config = dict(
    n_layer=13,
    d_model=192,
    n_head=6,
    n_kv_head=6,
    head_dim=64,
    d_mlp=512,
    vocab_size=1024,
    activation='swiglu',
    norm='layernorm',
    norm_place='pre',
    norm_eps=1e-05,
    positions='rope',
    rope_base=10000.0,
    rope_fraction=1.0,
    qk_norm=False,
    attn_scale=0.125,
    bias='none',
    tie_embeddings=False,
    parallel_block=True,
    init='uniform',
    init_std_qkv=0.0266,
    init_std_o=0.0188,
    init_std_up=0.0266,
    init_std_down=0.0,
    optimizer='muon_variant',
    lr=0.0101,
    lr_mult_o=2.0,
    lr_mult_down=2.0,
    beta1=0.9,
    lr_head=0.00813,
    grad_clip=1.0,
    warmup_steps=200,
    schedule='wsd',
    decay_fraction=0.79,
    decay_shape='linear',
    final_lr_fraction=0.0,
    batch_tokens=[32768, 65536, 98304],
    seq_len=256,
    doc_mask=True,
    train_tokens=293000000,
    steps=4874,
    dataset='wikipedia_en',
)
Each number is 50 + 12 x the weight over its row's rms, rounded and kept within 0 to 99. Layers, rows and columns count from 0. The size before them is the row's rms in percent of the matrix's.

# layer 3 MLP down (transposed), 512x192, rms 0.117, rows 274-322, columns 96-143
119:66 39 37 46 67 26 59 42 55 47 34 56 70 40 50 58 57 48 26 60 49 54 38 68 68 49 56 61 22 38 35 24 47 74 62 58 49 50 35 47 75 53 41 37 61 32 35 49
104:80 45 57 37 47 53 50 39 81 57 54 41 46 41 30 40 43 62 62 63 53 68 23 55 64 52 30 58 45 63 54 46 58 63 45 25 38 57 14 58 45 28 65 38 72 61 55 37
109:64 46 78 40 53 66 40 62 52 49 71 32 60 56 67 54 68 60 68 48 39 41 51 89 49 47 48 43 55 32 70 69 63 56 40 40 22 35 53 57 47 71 45 49 49 37 45 48
089:47 44 40 43 51 73 61 53 36 47 50 47 60 56 43 31 49 50 34 44 41 56 40 58 78 19 57 39 41 74 48 35 47 42 57 41 50 56 58 48 55 40 35 35 42 39 60 55
094:68 38 55 50 56 70 50 58 64 45 53 78 45 48 52 74 46 28 44 47 30 50 49 63 31 51 43 43 67 45 31 65 45 40 50 54 54 43 52 43 53 33 58 46 79 45 52 16
134:29 35 57 64 50 40 73 47 42 56 48 51 73 44 58 47 64 53 38 50 52 69 31 48 71 24 40 51 57 58 54 17 37 65 54 54 50 54 66 42 74 40 56 75 42 63 54 35
091:64 60 34 37 57 56 37 63 55 40 38 25 48 37 32 35 46 41 48 37 41 33 58 64 47 61 33 51 28 50 41 46 64 55 48 40 40 57 68 57 55 44 32 65 59 53 63 61
109:47 28 49 56 62 70 47 52 73 66 35 40 28 60 54 51 50 74 69 56 61 29 46 47 57 52 60 66 51 39 24 24 58 49 33 50 73 62 52 52 54 54 59 72 64 61 68 49
099:55 68 58 33 57 25 40 69 51 47 34 72 35 62 51 40 63 64 55 54 61 48 43 59 56 75 39 44 40 67 41 58 61 40 40 59 47 38 47 42 62 37 59 45 45 48 64 54
098:60 68 51 56 53 33 45 47 39 59 58 26 79 71 57 61 43 58 39 46 63 47 38 43 59 26 55 45 26 31 69 55 25 42 40 60 47 48 44 45 60 65 46 36 63 44 60 63
091:68 59 61 44 47 65 61 26 34 47 41 24 32 44 77 31 32 62 52 53 50 54 45 76 41 56 45 43 61 49 49 41 56 57 41 51 33 48 68 37 59 36 68 45 53 22 44 73
114:48 57 53 48 48 39 44 47 50 47 33 68 38 55 36 59 39 55 63 49 43 51 43 40 57 47 44 41 58 67 70 58 57 38 40 49 48 54 48 43 55 40 61 40 67 50 60 32
103:46 42 47 52 65 74 40 62 37 70 59 52 45 68 58 35 42 70 51 56 37 53 52 76 29 45 51 44 49 36 66 58 48 35 56 44 41 48 46 69 34 69 55 59 40 66 31 24
096:55 58 41 41 43 29 13 59 59 57 54 38 55 55 39 66 56 35 63 54 64 68 43 56 41 68 53 42 53 51 53 53 58 34 36 52 41 58 43 42 58 40 57 70 34 42 39 49
099:49 50 70 37 76 32 60 26 58 47 48 51 56 56 50 53 60 46 53 18 55 61 55 51 58 23 56 50 62 30 53 45 55 32 59 52 51 39 53 59 75 56 32 24 61 55 49 46
104:48 37 53 50 24 69 72 57 50 64 59 35 47 82 40 41 57 42 43 62 80 34 57 52 26 37 40 52 54 52 46 36 37 55 51 51 36 51 49 64 35 59 45 17 66 50 40 51
110:63 69 52 37 65 56 38 45 57 62 45 55 68 58 49 60 32 47 71 61 53 50 45 59 61 57 55 59 55 45 62 47 57 52 66 42 47 43 51 31 25 72 45 52 21 40 38 58
108:59 39 39 32 41 45 49 55 42 53 63 43 38 56 35 41 53 63 63 60 52 50 73 34 29 62 46 63 51 58 50 28 49 50 66 49 51 63 31 49 61 49 77 27 59 67 50 45
106:69 56 47 55 45 61 45 45 72 54 42 57 48 62 43 40 40 74 20 41 45 29 50 36 70 61 56 39 59 40 59 51 64 48 42 51 35 39 53 45 44 55 33 34 56 50 62 61
112:49 82 56 39 36 50 68 35 47 30 51 26 37 63 51 65 69 66 57 65 64 60 35 63 79 36 44 51 64 51 35 66 44 46 44 74 60 40 54 60 49 32 46 42 39 42 53 37
110:31 62 30 38 51 45 43 42 37 55 49 61 39 22 64 51 35 57 46 47 38 68 32 67 66 48 33 74 49 64 68 49 51 37 35 66 44 35 28 51 55 49 37 57 41 54 44 45
107:48 36 50 36 66 34 20 53 63 38 56 26 37 25 40 51 32 79 67 52 41 68 48 59 59 74 30 49 64 45 63 36 45 51 22 51 43 60 65 51 42 58 51 46 49 59 54 42
108:68 52 34 33 59 40 32 40 67 40 51 50 54 57 51 40 57 26 44 53 47 50 45 54 57 49 48 63 67 72 50 63 61 53 64 38 52 50 60 36 59 61 35 34 58 53 48 34
108:55 63 52 45 38 64 48 52 46 30 42 23 62 58 44 45 72 60 54 49 47 57 49 49 45 43 59 50 47 38 37 60 40 33 46 47 43 42 46 41 46 52 49 25 55 49 41 33
087:21 41 56 21 65 50 53 73 39 39 39 44 55 52 75 62 70 40 45 66 71 59 49 52 58 72 50 55 61 37 50 67 71 49 74 54 64 24 52 42 46 52 46 37 51 57 44 42
106:67 45 40 74 48 52 52 53 59 46 69 45 43 52 38 52 64 40 33 56 41 58 55 37 47 55 62 42 38 60 56 50 50 42 48 25 42 65 48 44 59 37 30 50 43 55 46 56
095:68 44 52 43 52 59 40 64 73 66 47 60 70 66 44 56 85 54 34 51 37 29 51 47 47 48 46 55 33 42 43 59 55 60 67 39 39 67 62 10 39 41 53 45 50 64 60 52
100:54 82 51 55 59 47 58 55 58 43 49 49 51 71 69 56 47 47 63 51 40 44 59 56 52 45 75 49 70 59 59 57 63 54 53 57 31 45 67 48 53 43 24 50 53 65 44 36
081:46 54 60 40 62 52 44 54 64 53 55 45 52 44 33 42 38 36 31 57 44 44 88 52 41 47 62 46 57 56 48 47 51 46 38 24 55 39 38 49 18 69 29 16 47 48 67 65
104:58 32 48 58 38 61 39 56 55 55 53 52 29 62 71 56 65 37 48 44 31 50 62 46 53 52 22 51 51 63 64 55 31 65 59 53 48 68 43 48 57 59 48 69 63 63 50 37
089:45 56 55 55 63 45 32 24 55 47 35 49 44 36 29 48 25 48 58 44 43 46 56 39 54 63 37 79 44 32 48 38 65 37 35 55 48 48 65 62 53 51 42 57 68 48 52 36
091:43 39 48 51 42 48 63 23 36 53 51 61 48 54 40 58 49 49 24 42 52 50 44 59 53 33 65 44 20 36 38 45 50 53 44 57 62 37 55 65 60 61 61 45 39 54 33 45
110:76 36 64 51 45 51 67 46 41 45 37 38 52 21 41 74 23 62 50 67 43 52 65 50 46 32 61 47 59 41 39 49 59 45 50 56 48 45 21 38 53 66 37 31 69 47 55 60
097:53 69 37 56 47 46 48 40 39 44 43 51 68 33 63 49 55 49 51 52 50 44 52 31 26 20 53 64 61 44 36 49 61 50 42 47 59 52 63 54 62 49 42 53 60 67 48 57
089:69 68 40 59 64 49 38 66 38 53 61 42 27 59 46 39 54 34 50 60 51 40 67 64 47 73 53 47 40 48 49 47 43 53 60 51 46 38 42 62 75 41 46 56 34 59 53 30
117:43 34 58 32 65 69 44 51 55 50 50 51 46 62 40 49 49 68 68 55 58 28 58 41 52 65 77 44 53 47 75 47 41 50 52 55 60 46 27 41 52 56 51 54 50 64 62 40
104:63 50 60 48 60 25 54 37 53 38 42 44 51 46 51 53 55 28 46 68 41 69 54 35 75 84 56 39 63 63 75 64 57 65 09 35 43 31 56 53 53 37 55 22 42 31 47 62
102:64 64 54 62 44 55 73 39 52 57 58 52 39 61 52 42 42 37 56 56 54 63 46 50 41 66 61 37 69 74 67 55 70 44 39 53 29 50 26 48 49 64 59 73 46 38 42 39
079:56 60 36 34 51 50 65 40 64 41 57 37 61 60 56 60 39 34 23 34 39 38 40 62 63 68 59 53 46 53 53 45 51 74 54 35 45 52 53 38 60 47 30 58 36 38 65 62
110:53 48 57 52 70 63 52 49 47 49 31 39 54 29 61 44 56 45 42 63 30 42 62 48 51 38 20 54 54 68 49 39 43 51 46 37 50 31 47 52 55 43 50 43 41 34 54 56
073:55 53 53 55 48 50 46 47 45 50 58 47 81 34 61 55 33 38 57 57 65 43 58 59 42 68 61 57 65 25 48 65 45 45 34 69 51 63 48 51 34 56 49 50 45 40 56 66
093:52 37 57 45 44 41 38 60 59 40 35 35 51 53 44 53 38 41 53 44 43 36 33 69 46 24 51 30 55 32 34 47 40 38 25 31 71 41 67 68 45 64 37 49 40 58 24 52
085:26 54 49 39 39 44 71 57 46 51 53 52 63 41 31 40 55 74 44 45 34 22 53 62 52 72 36 55 42 55 35 58 68 37 67 49 74 52 53 56 54 46 44 38 46 55 53 40
098:40 62 56 59 31 57 62 50 74 56 43 52 36 54 53 39 59 64 21 45 36 60 38 53 52 37 73 28 23 58 45 30 56 43 63 55 66 40 47 49 38 52 54 69 39 59 61 52
084:58 47 50 74 59 51 48 45 24 56 41 45 48 50 38 38 18 54 57 46 56 47 57 43 32 70 37 65 60 29 45 41 74 45 45 38 68 42 57 29 59 42 25 50 50 46 49 57
099:24 50 49 63 63 46 42 52 62 25 48 59 48 30 56 49 32 69 52 71 62 59 73 64 55 30 42 47 66 35 62 76 49 64 58 36 62 42 47 52 62 40 67 19 59 48 46 46
101:56 48 47 37 43 56 58 38 47 51 49 49 49 36 55 68 41 46 45 41 47 67 71 41 45 50 55 66 44 53 59 41 47 33 53 58 48 54 62 54 69 74 58 68 53 72 59 52
077:40 41 62 49 56 58 65 36 52 54 51 59 61 65 47 57 55 36 58 56 45 37 56 39 64 40 74 65 55 50 47 61 64 52 39 50 52 37 34 60 16 58 56 46 53 44 44 59
108:65 65 40 57 50 37 40 44 54 53 44 58 53 46 38 33 68 40 39 67 29 51 43 62 17 50 79 44 44 60 49 47 49 45 40 42 30 68 61 45 48 50 32 43 36 39 52 74
# layer 3 MLP gate, 512x192, rms 0.175, rows 275-322, columns 96-143
109:64 56 45 39 52 46 46 45 56 36 53 33 44 62 37 73 38 67 45 48 75 63 36 56 53 75 34 38 65 65 65 41 44 41 38 28 37 42 36 74 81 52 47 44 63 53 43 39
113:38 71 70 45 46 37 46 83 55 37 76 51 41 49 53 56 48 54 39 72 37 42 60 60 56 24 58 53 48 48 60 67 49 52 38 46 21 49 30 62 51 53 73 44 66 50 68 63
089:61 43 53 52 47 53 62 63 89 61 75 43 36 43 52 47 36 52 44 46 72 42 52 40 44 68 52 51 31 59 78 41 39 59 47 43 55 57 46 46 53 65 33 48 51 40 37 45
094:53 55 47 56 59 22 53 37 51 59 51 45 52 47 50 40 53 54 54 47 52 51 27 43 60 47 57 43 42 39 53 56 57 59 51 35 54 43 51 48 53 56 70 47 46 35 59 36
129:33 78 58 47 40 49 58 54 48 46 54 38 73 51 67 35 55 42 51 54 40 30 59 75 67 36 47 30 46 56 45 55 35 55 39 52 61 85 45 64 66 50 60 51 54 52 73 44
091:53 73 35 79 35 57 54 37 77 57 51 41 44 39 32 37 38 60 25 44 44 50 35 57 44 63 26 44 41 44 30 46 62 52 37 49 41 42 56 37 34 42 50 55 55 54 49 53
113:34 65 64 50 72 55 64 54 51 64 69 52 72 38 59 47 27 56 46 46 55 38 44 55 38 67 46 60 63 78 61 74 49 68 47 42 44 54 45 37 52 46 33 62 56 30 52 51
098:53 58 47 74 36 38 49 48 32 81 57 61 73 44 51 44 54 27 54 40 70 33 68 42 40 48 53 46 68 77 39 50 47 63 56 29 49 28 48 85 49 54 46 67 69 61 69 57
099:38 58 40 65 51 40 51 22 58 60 64 66 50 67 54 57 49 44 83 42 63 47 56 53 51 49 58 53 46 29 45 63 66 57 43 56 65 47 30 48 62 50 39 53 49 57 39 77
095:47 51 48 57 24 58 67 48 63 50 57 68 47 55 39 61 48 49 56 46 68 30 63 48 66 43 44 61 54 44 41 63 42 57 71 47 59 51 48 47 73 39 36 48 72 54 43 47
116:36 38 52 58 76 35 28 43 49 46 62 72 44 59 60 36 48 48 47 46 67 52 72 62 56 58 77 36 60 61 48 65 40 53 32 56 31 50 47 49 46 65 59 54 57 70 58 53
110:39 73 41 44 43 54 57 49 20 55 49 57 33 75 45 38 62 61 52 33 47 40 34 48 83 70 60 51 59 47 64 50 43 55 56 47 58 92 68 45 45 70 43 43 43 41 49 55
100:48 42 45 66 81 60 33 58 47 57 57 43 49 24 51 48 78 41 53 78 39 56 55 59 42 55 54 14 48 40 41 38 30 52 27 35 62 51 62 38 67 51 30 37 51 58 42 54
104:61 75 46 46 49 72 71 40 79 00 58 52 47 46 48 41 42 57 65 75 43 47 41 60 37 59 56 58 40 50 52 60 66 69 40 58 59 36 52 74 42 52 35 60 56 45 44 42
108:44 63 66 44 42 56 57 39 77 43 51 59 46 50 40 29 55 48 76 40 57 43 55 36 61 54 54 61 41 63 61 41 54 54 57 48 45 52 30 64 47 15 45 41 70 58 54 43
114:63 64 57 56 48 54 62 38 75 43 63 45 52 55 56 48 42 32 43 50 75 46 61 66 39 38 44 49 62 75 55 57 38 56 30 42 48 43 52 57 47 53 41 48 17 45 39 26
115:41 41 61 64 47 60 41 44 59 35 52 49 76 56 60 18 47 17 47 39 54 46 58 74 39 44 78 59 61 58 44 43 52 48 41 55 42 61 72 67 40 53 66 41 70 56 52 57
118:54 43 69 36 44 50 57 41 59 40 58 28 59 43 48 47 41 50 55 35 63 53 48 46 61 39 76 55 42 52 57 52 48 52 38 45 50 54 52 34 45 55 60 43 71 62 65 51
116:43 56 44 45 27 63 55 58 55 64 72 55 44 37 42 40 65 53 47 62 72 34 69 57 46 56 73 43 53 67 69 50 39 53 63 61 41 43 52 38 71 43 50 53 50 64 52 54
107:69 48 44 60 50 60 32 61 58 70 59 38 58 80 53 40 46 57 42 66 49 66 41 53 57 51 36 58 69 69 54 58 53 54 57 36 46 58 45 28 40 52 56 34 49 39 42 43
117:56 49 50 54 39 53 56 60 26 45 67 54 55 76 41 60 34 57 46 38 46 42 58 40 58 64 45 40 43 34 53 51 44 40 24 65 37 45 54 75 54 46 63 55 64 55 59 63
104:56 32 40 41 37 41 55 30 42 55 49 67 53 42 43 24 29 56 31 58 61 53 25 58 39 70 62 53 55 69 41 52 61 45 42 47 48 59 57 64 48 38 70 55 32 34 74 36
098:24 53 52 50 33 41 42 31 53 53 53 55 60 37 47 73 36 44 57 51 43 58 61 56 36 62 32 54 56 31 59 50 58 37 32 57 43 39 46 55 39 61 71 34 76 42 47 35
078:43 50 72 56 34 71 23 39 54 47 29 57 53 38 41 46 30 47 41 41 72 58 55 55 41 59 45 40 42 50 54 71 52 65 74 50 61 43 62 47 58 25 57 62 47 79 55 54
103:69 68 48 46 62 36 76 35 38 56 59 53 89 46 54 58 69 55 55 67 73 38 54 45 34 51 35 50 52 66 65 33 49 60 68 37 39 30 53 53 48 48 35 60 49 42 66 36
097:56 43 55 47 43 57 45 45 59 47 45 30 85 49 34 65 61 37 57 57 39 60 37 56 56 21 47 46 39 57 46 62 57 49 66 43 55 50 43 78 59 39 48 45 59 60 55 61
097:58 17 61 73 52 73 36 43 41 42 67 31 59 45 30 60 57 50 40 28 32 63 63 54 52 56 37 40 44 62 45 32 42 31 40 55 47 42 50 52 39 43 61 39 60 58 49 69
083:54 35 49 45 65 45 19 60 44 31 57 54 28 61 51 80 41 55 65 39 51 49 42 61 34 53 58 44 32 78 56 42 65 47 47 38 41 54 49 42 63 40 42 49 16 34 48 64
105:60 54 42 50 20 38 41 63 51 54 53 72 34 47 52 52 43 62 40 46 58 28 54 53 41 61 41 55 48 36 34 41 74 51 43 34 63 51 61 57 52 52 33 48 59 67 64 46
083:49 75 75 49 43 35 74 22 27 50 43 52 46 49 54 42 55 69 27 59 42 57 36 42 45 47 51 55 64 41 46 38 46 65 40 69 53 49 52 41 53 54 50 49 32 55 55 43
085:56 78 60 62 51 40 52 39 53 50 41 54 68 59 47 39 48 62 30 55 52 42 32 51 64 58 39 50 46 42 54 46 44 50 53 61 48 48 32 31 39 69 40 58 47 34 61 51
111:56 56 56 50 56 77 50 63 34 52 52 61 43 41 19 59 47 65 41 61 57 40 41 48 52 26 35 62 72 79 55 53 53 58 54 47 43 59 40 42 62 60 46 46 62 54 51 42
105:50 65 32 72 51 37 52 55 57 38 60 47 56 46 56 40 54 45 58 39 56 35 72 52 65 42 84 48 39 30 55 56 39 32 66 55 45 80 53 59 47 69 48 72 71 54 48 63
086:58 62 55 82 49 65 41 49 53 45 58 42 52 64 58 62 46 53 44 50 33 27 68 52 28 56 45 55 37 37 52 52 64 53 56 30 52 67 49 57 48 36 31 50 46 67 40 55
105:48 53 56 40 35 52 37 43 47 28 66 39 51 62 45 55 32 39 51 47 67 57 35 17 39 57 62 49 51 55 67 54 64 54 61 45 21 50 57 48 54 65 54 45 43 56 63 35
100:44 44 50 45 66 33 43 54 70 55 67 27 64 50 66 51 43 38 33 54 69 54 72 53 61 51 66 44 51 60 64 47 55 38 62 37 36 63 34 52 28 50 59 51 33 63 64 48
105:59 55 57 53 63 48 37 55 45 38 74 43 48 53 30 64 51 50 65 45 44 22 68 51 64 54 61 60 43 46 48 72 61 39 52 60 34 40 46 55 67 68 61 55 62 56 41 42
072:38 49 46 49 27 55 35 63 52 71 28 54 50 61 60 31 45 55 60 58 59 51 76 42 69 45 49 24 52 55 49 43 49 57 41 44 66 47 43 75 47 42 49 28 43 62 41 53
114:65 38 47 62 62 51 55 61 55 63 45 63 56 54 53 41 44 28 67 43 52 51 60 37 50 54 61 44 63 27 45 33 53 22 49 87 68 40 37 53 45 71 61 50 61 40 51 43
064:55 41 55 29 46 60 65 48 54 56 35 34 57 36 50 44 45 66 33 40 25 39 47 39 18 56 44 55 49 78 30 67 31 71 13 35 65 55 58 42 58 38 38 61 63 54 45 56
088:55 51 53 56 46 39 36 41 29 59 53 49 30 36 31 54 60 53 52 48 56 58 59 57 70 33 72 55 54 31 57 38 57 66 39 19 55 62 50 69 63 52 49 49 56 52 45 49
078:58 54 59 48 66 41 46 51 67 47 48 42 44 43 53 41 50 48 58 53 42 46 51 48 70 42 57 54 56 22 58 38 54 62 54 51 43 55 35 35 35 46 72 55 48 46 66 49
109:23 27 33 47 56 61 64 48 58 57 53 57 44 36 36 47 55 43 34 56 73 38 45 50 48 42 73 50 44 32 50 23 45 58 44 58 63 54 38 56 45 49 64 57 43 55 52 41
081:47 40 45 56 75 55 40 55 44 48 57 30 60 58 31 41 44 43 44 53 36 66 54 75 27 43 58 59 32 62 50 75 40 57 43 34 57 61 53 33 25 53 76 46 47 58 52 40
099:68 26 56 51 51 69 68 57 58 51 36 43 38 59 44 49 44 79 32 48 59 51 47 58 55 66 40 61 34 67 17 67 68 35 49 41 57 67 59 48 35 48 32 38 40 38 50 39
116:60 27 48 58 72 55 23 48 46 53 67 66 47 51 40 48 52 36 42 49 49 50 32 27 48 26 59 50 62 64 56 60 66 42 62 54 49 50 55 51 48 53 43 51 68 50 67 37
069:71 55 38 75 48 24 40 42 68 70 29 54 52 66 42 57 57 55 60 51 59 45 49 55 25 41 55 66 50 43 35 54 67 43 34 51 49 62 49 48 51 63 68 52 76 49 51 59
107:69 23 34 44 43 45 63 56 63 72 40 57 57 50 33 42 51 49 50 27 43 40 69 42 45 50 47 45 65 62 60 50 43 55 52 48 50 29 46 28 61 45 39 59 63 42 54 40
# layer 3 MLP up, 512x192, rms 0.162, rows 275-322, columns 96-143
106:60 64 62 55 60 40 54 60 29 38 64 28 61 42 41 66 38 48 41 53 38 54 47 65 54 60 58 47 45 60 60 44 48 39 45 25 21 69 40 49 62 54 63 72 69 45 81 48
106:55 67 59 34 37 41 64 61 56 28 63 44 52 51 54 54 52 52 56 67 67 37 57 51 62 56 61 61 52 34 82 75 68 33 53 72 30 51 56 42 47 38 64 71 51 52 43 57
091:24 44 59 50 37 32 44 36 64 36 69 50 64 49 60 37 40 57 39 58 83 54 66 37 59 35 55 33 44 58 40 45 35 67 46 47 49 64 62 39 61 37 44 48 39 72 46 62
099:54 37 57 63 55 59 59 53 49 52 19 39 53 37 55 73 48 32 53 69 58 53 44 26 51 70 48 55 46 30 29 55 38 36 45 68 74 39 43 43 62 21 64 35 52 59 58 45
117:56 57 31 45 56 50 58 57 51 54 50 39 52 48 51 70 48 32 37 54 58 67 34 38 54 37 51 49 65 35 50 22 84 43 43 25 53 71 59 43 86 36 46 52 59 70 42 48
092:32 28 44 59 37 63 43 52 52 70 43 32 45 70 73 12 33 44 55 46 62 63 55 41 63 49 56 57 44 48 28 43 65 55 43 75 52 45 55 26 48 59 93 33 56 75 48 46
111:54 70 36 69 60 55 60 44 51 58 36 27 06 40 58 51 44 40 60 48 41 57 44 38 57 54 49 52 31 49 43 36 74 24 50 56 56 59 64 52 43 48 72 27 56 62 57 48
097:40 31 56 44 44 39 39 48 56 50 58 47 47 72 64 73 56 41 65 44 39 62 53 63 60 38 44 51 56 68 20 57 82 43 53 58 61 32 29 58 43 44 72 27 66 59 58 51
096:61 42 58 38 69 37 35 50 36 58 33 42 54 41 40 37 49 44 34 32 48 57 46 58 65 27 48 43 61 65 33 54 45 33 66 37 33 58 39 46 53 32 33 32 41 64 58 50
089:49 42 50 42 46 44 44 54 45 33 69 47 43 51 48 38 44 71 33 46 58 43 60 55 66 45 49 65 43 49 52 65 63 39 63 57 42 38 55 51 50 59 50 49 62 34 54 62
109:55 35 51 33 43 61 57 63 56 43 44 44 53 70 54 40 30 68 52 50 41 59 41 37 33 50 40 56 50 45 63 63 80 34 56 45 30 61 40 55 76 23 64 33 51 75 59 40
112:72 30 43 63 44 48 44 61 42 51 54 56 45 54 54 46 59 66 43 44 54 38 28 40 65 45 44 58 46 35 46 56 42 60 57 81 61 43 48 39 64 67 52 37 45 47 21 59
100:46 47 59 61 50 61 67 55 76 68 52 55 58 59 37 41 55 49 58 38 57 60 64 20 61 59 40 56 37 43 40 58 26 54 57 63 44 48 40 74 57 56 69 48 57 47 53 57
092:36 74 43 55 40 34 44 42 55 52 59 45 52 54 69 60 19 44 39 78 42 47 56 47 58 54 53 61 70 44 42 42 51 47 31 55 37 36 76 46 58 37 55 37 45 42 79 45
107:62 27 56 58 37 61 39 38 60 52 46 48 46 61 53 57 52 47 39 35 42 43 71 48 42 36 51 50 49 44 72 55 55 26 37 41 51 55 39 62 56 38 55 49 49 51 66 48
114:54 70 32 51 45 57 36 70 40 80 58 78 41 52 53 28 27 54 45 61 39 46 55 45 41 35 62 68 44 62 50 41 56 43 63 52 24 57 51 46 63 40 37 88 60 46 68 55
113:31 41 57 49 49 42 57 40 65 44 61 53 53 57 53 61 40 40 44 39 41 65 47 55 44 39 52 50 63 63 43 34 40 40 38 43 76 50 32 57 24 51 65 54 75 46 57 44
110:53 46 64 37 63 46 61 51 46 45 63 42 57 47 36 45 60 37 64 45 46 53 69 66 56 45 45 69 65 59 17 39 50 30 53 49 46 48 58 44 61 41 61 73 54 48 54 67
123:51 38 39 40 41 57 61 47 45 37 42 76 74 70 54 54 32 39 74 60 56 30 83 55 48 63 52 31 61 64 65 59 56 64 48 42 50 44 43 64 57 65 56 68 42 52 36 64
108:51 44 47 54 56 66 41 34 60 62 61 46 40 66 63 52 56 61 37 86 55 69 33 39 47 43 21 42 64 53 76 54 51 53 61 51 42 49 46 28 44 49 35 34 49 45 55 56
113:38 65 31 47 47 62 55 40 64 38 45 74 51 45 33 35 68 52 49 55 53 50 47 46 40 39 28 28 52 40 51 48 63 63 37 49 61 50 48 51 43 57 44 40 30 48 29 50
106:50 36 57 41 43 40 18 55 52 51 56 34 29 46 59 64 57 49 32 45 58 35 48 56 60 36 43 43 33 41 54 63 49 38 42 36 36 72 68 25 45 65 54 52 63 38 56 41
116:54 41 44 22 45 36 44 61 47 40 27 30 43 38 59 42 49 59 50 67 66 36 35 62 29 45 61 35 40 48 52 31 31 45 71 49 47 51 66 47 48 49 54 52 29 33 65 46
085:63 65 55 50 72 37 36 44 52 39 22 68 24 60 62 53 42 60 35 54 57 54 55 41 42 48 50 66 48 50 58 65 46 38 44 24 58 58 37 50 63 39 42 39 56 47 39 34
098:74 45 67 49 35 56 59 67 67 24 54 46 38 61 45 36 41 36 55 52 38 28 40 37 61 64 65 62 54 23 58 40 44 54 60 40 67 56 31 75 61 35 41 49 53 75 50 47
092:45 32 49 58 30 41 50 53 51 60 27 78 52 44 51 49 63 52 49 57 46 47 48 43 54 74 48 69 39 49 41 35 57 42 54 44 56 57 74 57 70 40 56 39 67 52 59 48
099:48 49 44 55 30 66 42 33 43 49 40 40 52 58 41 52 50 58 36 35 52 39 33 51 64 37 53 52 61 29 40 66 56 44 44 50 49 46 41 63 48 54 52 62 46 50 60 51
084:37 28 53 41 47 63 60 49 44 54 56 46 51 37 32 52 51 50 41 44 45 72 36 33 62 48 52 50 61 61 45 66 54 32 65 63 56 48 43 67 39 59 56 55 58 58 56 53
105:55 63 75 53 35 37 70 61 50 41 43 42 77 49 40 58 46 36 30 44 44 67 59 79 61 63 64 61 35 53 30 62 66 63 37 55 71 41 54 53 57 37 46 34 33 64 40 34
089:57 36 18 39 60 54 49 46 46 66 33 40 49 72 51 44 60 66 39 66 38 49 27 61 64 48 45 55 78 46 48 70 39 49 50 62 60 40 37 27 58 55 39 34 51 40 44 47
086:39 42 34 45 55 43 51 47 47 48 43 49 38 43 42 73 45 20 42 42 46 57 53 35 40 53 72 45 62 40 72 53 59 46 44 60 32 46 72 62 53 47 62 37 41 55 31 54
114:36 33 69 37 34 52 56 25 43 40 39 54 61 42 43 60 49 47 55 39 47 36 37 65 45 63 57 31 53 61 47 52 51 80 61 36 49 44 29 43 44 66 38 53 49 45 89 66
100:47 55 39 40 38 43 43 53 49 69 47 55 62 58 56 36 43 37 41 53 31 49 62 69 48 47 55 30 17 55 51 54 53 58 52 48 32 64 63 61 91 66 70 46 31 65 55 62
092:43 58 48 21 27 55 41 57 42 35 71 54 40 49 44 45 58 50 51 39 47 45 37 58 44 35 70 55 62 72 34 26 23 50 51 50 48 53 49 50 47 38 39 44 46 36 54 48
104:44 55 51 40 45 58 46 39 46 60 41 30 34 43 44 47 53 51 66 54 40 39 46 56 53 45 41 48 53 56 49 43 45 42 14 37 62 44 35 41 55 61 48 21 56 37 31 59
101:52 43 27 45 50 47 71 53 67 50 60 62 46 74 76 51 39 44 61 41 46 39 64 46 55 49 59 65 42 57 64 56 44 69 71 38 64 44 52 58 53 57 58 50 37 47 52 57
098:14 34 51 42 51 54 52 40 71 46 73 36 38 49 75 57 62 47 56 29 39 44 53 56 26 65 45 54 43 75 66 49 52 48 42 67 38 44 47 61 50 48 56 50 54 46 62 48
075:62 61 38 52 49 29 54 69 47 47 61 40 66 39 67 58 49 50 35 35 55 39 56 71 41 74 42 25 50 65 28 60 54 60 38 49 42 47 45 39 46 32 54 55 68 24 47 56
114:40 25 36 44 59 52 51 42 48 42 53 69 43 39 71 59 35 45 48 40 28 38 57 53 74 50 59 59 47 60 33 46 27 62 57 44 46 42 43 58 53 38 51 40 52 45 47 53
071:40 73 34 48 28 61 40 66 31 67 50 41 47 75 40 68 43 38 59 58 63 49 54 43 62 49 56 35 48 41 56 30 66 49 37 61 49 60 43 38 64 54 40 38 31 41 49 38
088:56 36 61 41 53 52 40 71 33 44 43 32 64 66 53 50 48 38 58 51 50 66 40 52 57 54 67 59 48 34 49 47 46 41 56 45 53 62 36 48 75 64 65 55 46 49 23 41
094:82 52 34 68 70 65 47 63 48 49 52 41 43 56 42 47 32 28 40 45 58 57 58 48 74 23 58 53 67 55 58 32 51 48 51 46 26 59 43 39 36 31 49 47 24 22 55 72
103:61 54 45 31 52 59 53 54 57 57 52 50 49 52 48 50 45 46 33 45 62 47 65 34 45 42 70 51 60 53 56 50 64 59 70 39 62 49 49 67 49 39 27 68 61 52 62 49
086:69 39 52 41 28 45 42 58 26 60 27 39 48 53 60 41 49 47 70 33 68 76 64 40 39 51 49 53 28 62 54 58 43 67 58 27 63 50 53 45 37 53 55 58 20 34 40 49
100:53 52 40 65 27 48 39 29 44 53 56 57 40 43 43 43 48 40 40 53 60 45 81 39 59 47 56 67 58 32 62 61 61 40 44 55 46 52 49 38 41 35 57 46 45 74 56 33
119:17 52 40 30 24 61 40 57 58 37 70 64 66 39 48 55 53 35 43 53 58 49 47 44 58 41 51 36 60 56 30 51 32 49 36 52 42 32 45 47 76 32 49 53 50 49 47 32
073:34 52 56 48 54 46 41 63 54 57 31 62 73 35 36 35 53 50 44 50 40 49 50 58 78 66 51 23 30 55 45 52 48 62 63 74 52 31 68 35 44 44 47 31 36 65 52 55
107:40 41 42 47 31 53 43 23 45 61 45 62 29 66 72 54 41 55 83 59 58 58 49 37 46 46 52 35 70 48 50 57 34 69 63 60 69 60 64 66 35 38 50 50 60 51 55 24